Weights of a small transformer language model: 7.63M parameters.
Each number is 128 + 24 x the weight over its row's rms, rounded and kept within 0 to 255. Layers, rows and columns count from 0. Numbers have three digits each. The size before them is the row's rms in percent of the matrix's.

# layer 9 MLP up, 896x224, rms 0.21, rows 828-895, columns 0-111
097:129143163102115095146151085154160098152097084090134151104106161097108130111152132164156139148165159109095113118121129138143129160144116108114091078166160137133133126130147122171129090116135099106148151136154123074104127120155090103110127131122123115124136120122099166142121151110126135151105166118103154149142151165150124141118119143145
108:174126148136128146142116142113085148148142102128120077156153120122142109121138157139129136119131131119188116175128111105121092147138142113118124117125104117114146095140099139168098120124156103091148141115139139143097099156107116086138127107106136159132124126121103129125171128103176133137140080105128146127173147103116117171111099168098
092:184173164089125135122089132119115117144167170116163124108114136175110154157164158123130134088126117142171127164107157119124142185155131177148108107160130110132147183121148175094135114114154122149172130081118104106152106098130183134111102110110142104092136132122114140170116164087109163123089093142141135169131137147170167131093131151106
105:119112171136190108139118131095138187118168056127119141095096151106108079171144125126131136166120085099139126133166166133103082135100113117118134111126153166144127117093129133131147146161160095128110148117141113124124108154134122131169156140158108106157099108116152143144098123130117100129074135126137088141121105163126085105120160158129
096:145079154165177133138117139091102118089063137135152092125134121095130144151164137105111152117100133110137193125158147142113122116101176163117174094130121107175085125132102120156138109146103116092110119133149125114096137146113154153117160138107115130116104153140154144135096122106126155140112134142127148080108150131068127142124120133138
105:141091159130121143130091142141134098124117119108139153187081096104095082086176147153152170133085168131107146129107108175122129141151152098122120119112141143089132123136121113127119126143159133162145138120101150082152158137124141185141148120109162141078131158151122141179119088125125168158108125124131080113139143112083098124103141127089
104:157144139173152166083161163147146134152141122112121151099170126159127136160119118106142130145111120115126102089121149114135092137114128176091139113169110130107139077136126127120117103147112119115096111105100150141114125163093122134135092115110131133134120091129100150145127152021144137099160124129109139095135157072104157177139167089135
107:144115160140081096127117103094133113154104090134116116133139129117128115129094141130157147109146137137103149159132150146122137122117149087127117122087161140154062138087120094104144176120137140077144143157177104146129111112147124106113144136111124150096121194121136154104159125101094123104114112114081118120121156092111135114086151089126
107:132116136089099139152122076139148111124145110092142115159093133131085092114101112106130142084141132142140153089128124087172136104121111096136083146136146128119167112157138095135146105165118128151122115106146143117086108133150119119129081135115125087145113118166158115130114153168094140133129131090129151119115119141077115130068120164130
089:118095145129127128127112143084116142123151138075156142095112135099144135135124074134112119108135107106126129098114123141117170136185091134148108127137167154098133103084169123151158100075125138123129138135197112122150145111137107096122124122152147135092142180079156106138140099127102148112137180132180141101105147129117177091143117080145
088:091099115160094109082199060096130128144136138133132152142124149121126137101151113084111139130130126095148118119101129143115109096108111102124086118119111121116106119162137143154104089111146149155135135183132129157123112118107087108140144169102110123121116127134124156167126081143110092175135123111130077129131158123109126069121134109137
097:138158088125163157106135102093179140132169107115103149142128102114130109121100094100154106152130124144107140140145153123145124135151129112079116108118126145105117101135111151146114116157125133140110101110173125110170134142161163089118096124117146136137152149119126143181093087123145140092116158119088154156125125156130142130132107105131
117:088189104105055137113114131132130163143139143139141150125113153154089127159127148161096107105147067133130122132145082127123124157127094105100113151119152166129112167142117147131094104134153093085127130128154120126167169150165137137144083117095160132148134138128149127116124085097135108093167154125113146105134120149093123140149120123075
097:134126113112105054082136106127159095124143167135105140143113122139098111129131116167146100124114147168152160160127152120152115140125114118143133121133122175122105163127119137135080088164129131105124146170112118126149136150132128134149146148131136111147119123123151120136160140092164129142127090143113062114165115131169118145140103125172
105:128136123117146089152122135121151099086123142148139104113115197121110152109135119138076136155136151105107143108124130056082106132112126098110128113164135120146120136078080149124111104145110173094085131119132113102108113127078100122113137080096124092139133160105146134086115147142138157125130112138130109155125146161151137133142100119146
105:125131127112145159150141128102121160119128116099129088143171114133142073079151130089114114111089142167121142109132093115139129146197100123096130112131094105147146183125097122148127124092072121147107157118149115138114111121142125131157123149130120137107169142167107127111114153135125124136132149104116090113144116149135168105141198127110
110:116094116106126142141109094128135138126156134149162103134137138082111116116117149131132114103095121135099145124126140133088112112126144114143131143107129128148141139129171118149132130162169107095162172128139134107107141102092158110130140150141087079109144147141170106143082124120153124139125169101113129097136125102144123120141163101125
098:179160042162124113123116129117095119105133113103116102108129155176127139090101124140103117112114119141170145142145107109108138162119145156109177143119163135112092112133145131103112131130112143110109167102128169102111174117118111094119107102118103114175152172120110139118158138137147154134124159160139101132166133107116121088143112143149
102:160136129160140121116147112136096140132168111100189125112101119144111085136123135133116152109141134172120130117112111143156107125114097159128180113147116128104149116118134137092114157091134135110153118132111143129122091139082108108108168179106174112116088088101145124125113114110133136162158137107087144095112096117109124152133150182061
101:123120095126112119139108130164108064102133129150148125119161151134120117144121138141119158131118108148117154069073103107114147129150156133122117098137136103146118133059156102128127126137124148152086134117146127101150100137148149097155157116154111106121143179111123151138133122103096135123155102073146123159117147099185160141139178147136
088:146132199142138161149122117099096097159139104130144123139118097124107155067104104100104121162145086141169119103136141146096117153177077099118128155146137169125122117114115172146112151082125088090122148142093083107107078120170142143148129104100122103145097166160138110157158116131109117137150133138143104160109135136121136109117104106106
097:133168167146087121122147129132070117090156105116135142113136116099146151146151091146143127098138173137160121147126125116130062138110115147095089171095106095177114110158104169121084099137111106106126127100124151125137113093123106128146105102132120142100154142081120103136120098092100108124082088110135131094099093168139155114156170124119
132:120138095120137123148147120107148155112133126131130163121134168077111071116133145114128068189149095130211097131087133121146144122153147132146120104174158166106145131137155166130123109113099070113132141132142075124149117123111165134086095120145125079131148099114125147103119126168129135084131090137125120105131099097146134129076143124133
113:127124146151134119147115076136136102099141158142118080104142122104139138128173136140111192139116092149155142148142119114153131128086093186136086152128145146159167171177106089126142133153129124095141123118141092114143133111110138118097107117155143148159114112173149061135145126134133141153118152093127089134134158116081168121160122124135
102:099138152135084127111109082112165151150164115140096189158152123111161107110171182162138117132116108123122154145128125144143073138123116156143117170148116132134082122148107139112148133108118122078127101142155119125068139139128150112104085115115152188112155112113085134132121097077154128132133129131135137101119128124121131128142129123113
105:095075080104139153102141139134140109120143153093155099132111123120132148101177167114160112118140180115074151109138124125153106133128104144085147136132151138107160125088128127119120111105166129164175133120157118124147096112167151182126143125123112108119190130099147122131135123121122101125113134119133142156135184096143101121131114146160
099:150155142108094129114155141137153142129115127091161093143107172156102149145107150111176134088161136145127146152129120082127079124121143123104143126115127152102123138107136201152097126137128124114130087097110090090173114080119167097129169088146177093104139137116155160121126145101117151152167096173156112132069142115131147155127148139153
093:133154137143131099132103171155131144135132109090139107129161097136170161147143086089124096093171070142124144176146124105140119119113123155123133107143152183144145078139113147122123099074160131116110124116119107124166110120141127148102098150119142150161166101130123123133155130115147181129134116145130151053149155086143138119143145141127
104:154110150082116140095110093093133119122161136097161134129100145165088139145148116137140092107103140090135143117127162112157131150140140128111102120137121112095155145091126135139153176112159095095150094075101129110135142106144118127111127118140138120134148104132099135100107145143108129154146145106143095091114169105111161118131118098140
107:127116122140100104114185077138098142127156153091158098123150104106098153130126113112146111159103152104135171127130125119120145175144152126078136150129127089147117140115168149103173168124150115117167104130130121127116126122147140130097174127172118117095120176127129090162117168142172163127140123143090126136133110095114173113129142135122
098:136105137148172083098080133116139124120132124115118135139128163121070186156146104121163136139095134142149106067146118122115132129131117137135131087080097167116140112120100122126109102151112108165123098104090156158124107121169147135106084141174114131153144125148084146087149098097156115154163142134131111123109144103133100106124113128142
098:127149130077103147145127153131147087169141116134134112121140157139059166107109116106126106107131113133091111126143127164111123147136128094105137145117123125143120123142176084135107121116119094114141105106110114116150104137099120090121138165101132113145208143099143150134118187151124135144123104153117140143148137129125112119109078109139
103:130121062160130123112184152140122117127134149130097112098132141065092124129103126108123164078182138154132121094138119147122118125154088151115154127095135145083121140138121107146144173107097152110097105156145136145144131156108161133119115162125128120115122104094171109127109123155148133170144146119149107188112157099134146103125114151149
065:114145138106142122097155076119119108151115136087158123104121101132160110144123108096143088107138119146102111101085143115122108142114138141152113164094106079079104145084165134137080126102117121170158158154136123120130153117105138084112131124112122127171100098093192158119187127121151069110153104102154116097137125102141134137121121166152
082:122134132169113128174135146132132122147136120118152127158117121131149088155113172119154153091136134148115108136091106109150093145157146119128116145127098121111102180170164105139115103154144153104096153076185091128129097121089125126167121156158098122128163148189097137090139154122116118136137132101101104116113112104149110153096176142122
088:113141124121105129124108133151170105115138139083102078144132107131155148114160143114108111109108093108139116157148133091104102094096099131123123041136181094136142114145132128119146136094112124154115138136129123128106103119137107087113133126103118101101159117078157130159147117163108153091114153158106140142108132130112115088144117110127
096:126084173139127145149124135109094106116115085094162164162139124139140121152156164142124105120134099122125186106132119140072160150158089124116161148099179133161132151164107179154150151125154152121111106106148146159114113164149165112091089130133109140120179147123149112112093129137157161102154131118097093127101124100126110129116142126134
099:117089098109126150170115074137135140120132110110140102154116125163134116100082119136082146140133111096127126151106100103136107114133138126135090124158118116112139112135126143118083156132131115137093159121162106116151119116128122069089159108113080119164129113115145115142118174125095149158106158119137105098116129093101126144097122111141
100:105142133139171142118167120166141143147136139134182118132138118105191123100093122119119172117144113105139130111160110122139088086137160148108167162108131130140123145153116148115115119146182189151168158122120173167110134167108109156106127145104151100149129121107163145101125110098110097104066107109133133097165116163166099120099088146125
087:143121139130143139139107119137118157126157152113159137173112125178161144162104123051111136112137106146139142125091163091152101177149142102167120141126097116146119146157152134153153144147120104117141122100104106151088159120167091130103122182147151127087169125113131151120149095094165096078148112103133131120141169102150133087115139132113
109:115099134148127138139120127146136140151157139148137123154136181094147176099145090086151129141108133142133169133138150113152122143147086150157078140144131130135109120159125145127125127124131167115130113132127161133100130151117111104154152126146117163119148156124077131141141178122099141139129127108106145135129129189121146087072140149106
112:156128180136126140163161122152125086109141105083192143122133136181101166127125129142094163117193167102114122118139126122112116067111134116129148107112176135144124128117151139133162121106117100116159141105132105108142109147112148148127132123158149116130145150149123141152150077120126110132153122150122164130093138076121126146095128138114
085:143113130103086141121129128155128124134133121107145140124125138144116107144131093120122125119097169142132139112119154150133122084141114119136132089111105119112172134111134113144099099099096185137153158122149118103150098161109187156103126125099145165147118119133211081107143126133093152159151114119135113134152136131128164127151135135167
109:164141146137164159146139125132060132121112145109143097130121115130134164146185127143104112160115087149141119130120161094168146102137132145132155107151126126157147125155124164083101110090141144144122127138115153110094136131161188145155128081169146163084155126145149131127105112157125117160142139080122166130088129156150108124133110142159
094:142106142103096149128169124111086130154158129091100149155146141145116146155155162154107098135181100116116145084104124138143107150130114130093151086118097141141133174126136128126120120143155126095083106161112148127125085144107142113147130093128090110149105092141143115141125122091135110086125118139118118155098136098124108079164147157136
111:087122124158118198126156109156146146136131091117097121160105114120093131125089132123144110095137100156105126127130129113144126145170161169160120139158168148133093111093137110155152126154100142132083125109136106148182160137108143141103144173094099115104151129120140078062150122094161117124124131127098072125159085123104143084084138160122
097:142098103084131135135107160147134121134112140148176085126101130116164132145068128164128113145174104138154155123088105124122129156116120100164064144133120175096146126120112148121106127103125105099141161139112175158157143147117178122123140141113197175173110135087135121126129111108114100141136106137146153130118097123126142115110127116125
095:156134103116168100089132115123125139094108095157129133109138086097141177143139124105129171132108110117128123134100111173116100148163126139149126106165121148180138144115157088131111154119158137125141152120164154131132144119130115127204104118154158111072110126116111151135149147123100156103131108130144149146126132098103167114125141147102
086:128162101100163135138099114122138154149113181153183107118114092094128178124129155122092129138100149134148167104183145183184130123123145128122132119107128147139147125104151140127100131117191127134166131147177133090108103153122127131133080094130124168120126126142114155136111112128119147139131184125156172155145131124149116121119114092088
106:137127142123164124132129127125119183193161151134114129152109105108113112148102105137126168145168122131124139130111113113160118106194096137126067084115130147115143133094128162139111119159132145143171138106149123105153120128151187136092146163143209112141119082120149107131147111109104105132078178105131162141120132095131118150145169101115
107:127089134102185151154137080151122115088149137120140104129123165154138073109130149098117164121117117162091128113090092110115173152212145089109121099150183151090131104161136150124115131128147144122114155117103154116158104131094125146119147132169132099131149143128136107155101133125129106117132142140083105095163120160121134133140111135128
096:113156132175143112161109166131101137109174080143161124140160106106144122156069123116151144108151087111159114114120115109185130143114169093127155152154142114102128104163124126101153152107134139158147089119153132122153102144115134141121098126123100158136117099160095105134151150112108132145139128155157104126119141130118142076094109138150
091:134150151148128133136124132160155133108126090134105125110115139141150121169143136144111110115140120106136126163145123120137149138086108119141126123137141116123116123180129098122151091110080129105116146082117101148139142156156131142126167149127133176111118176081115109087144120132177096124135113100190128134140128128152156128131113096155
112:112086115166150143113113145139147111120166120132116151113153160140177147145149087108111182114104108125093128138103118174120136145129079126067115080102125130151129109102133149089147099104131089133135139152129165126105151081115138122127166091122124134110126150134127104128100195092107143153077151073102124121147126108123144116076126127156
115:113134124110164126118146166092089153134144118132157172148120124133122105107150131158128148149179134152108174108079134134112121132131124155113107086074103142090156133109094143117130137086147109094137148109092137123105157150064169122099135113152118147156109100140141100135089161103134136148159130094131132150160130114109139129142124123134
108:165110163136118137138109102127131117132103147098118151134120163120177117143130106100094145105160165092138108094131170172162143172160092139104107119147127090144119122115158153122083162121073141132143131152118159109157149151138150134133125145111163100128150145122135100098105119124113165109085176129087134167120147158131128160125159097118
116:114116186118107121156147114103155131157143131126158160112124116079137155143145165140170098145154134121116124114128121176144125106182155117111112110123109099123104121133158091085172152156156116169162115122145156115109138105123132150089107096103097134103086092106125091155118134107115092083124105092101134128136146130102118126135145147104
089:125134124146138102114166132137124114100123116122124089077147093176123149149147130103128126120104104125105124144138151148116097152120152106166121147093141110155104145133137157109134175129151141178112157132110172156145104143128096146130172123197072139172152115130149135146135117096165115129166126114107124130126136139119131120101123135168
103:119131156161129102137161177130112085135169144122131143151104081123126110124100152142170130176145146180115148158139116105124136123097141143125136129125168112083168124141145171144135156101125146115123152090089138112109095148120109141127113118096110134144137163135152182132075132110102152107096106133090140144136185091110123090098134155159
106:168129115181180100114140116098146132115141119088153161147081128134093113153155153128161145135164107112125151116115149125110135106168147137089106107108169149110102091152109160113089112133117143151206135130132099188137124147144094131163118105130137101130135146140113128148095119161107098121098092149142132153148148136133150132112140099147
104:108132108114126125180134059115130117155149181078160093084083121151113102122103133119178120138118116121130162133150163130135137116131118153113148113137149150102119123120146133097112137139145153142103149131166149106156164135151114141101164074078146131106155141127127125131152125112094136103118159180141158145138104158167136113119130126126
102:161082143129112141134124109153142135150137077127130123201107148143163088124098135096159138161152118148156154144100167146128097100140132113116174115139112165086117152198153126154122121144161125152114105144124090091142127099140138090145134111130126125123122122121119157130068129119126133085117112145119164118131151093110150159124088145144
082:081170158113155120116129155118125164139178169098140141110148168100108102116120163114131103139120177129142157135120113097111128135137127125134066131117136111110111175105085123134124112125123156146126121093166121109113126118144127119115134100139139107129149115173132195133118111152121133118151113137136106122116118149141127127114170168130
113:122137142116151122123110137123132141158107134080139122167127154134167104134135110150124105182138108126186115144088122094121102140108112132184104128137202122150158117139130178135129096086166155107155137115094155138095119100125166156120136109092174137120138155148099116185114086147154131157121136137155127121157118119098130141103144154147
102:119099137101128077127146105129161108135100135106127113127076118150139126111123125130155092118152119135132129153134176094132093109114089103107108158185127149129136133116167088131103094130132151108111090143153085137126118165088102127147145195122143086094150159198164120124151119139134126107167160098128150156124152197167121150116103143136
100:120163151096169119109096142137087131120143092084104161137106093156154129141122127132128118137141170161086118106162163099154095130137116099117182114123143134162133125108119168168089135083131158132154100108093136106120144128106127168127095108120092127122148137169152150109104129152089154151125087146134139167136132116064094121142112123082
111:131136134107112151124098146147146065128132171131151171150097140141133093121124113101119121140143179138123137104143140122166113131105119138110100164114146158143117101128185163106123165128117119123136104084135110117124161134120123098119138122085122174138144169138121137104094160140094166157132117120136095102162113138121121108161128076131
101:132159136143127150112111124137146117084107142113124153128180125154121076094107138100103125118133116113100115134128110161126159145172134114113104139094160139114157138125121102135139125147140102174098090120051089099150160116145119101147130124112149085070110133137158119103174159110123132133109126109127123145089102162121080153162165163124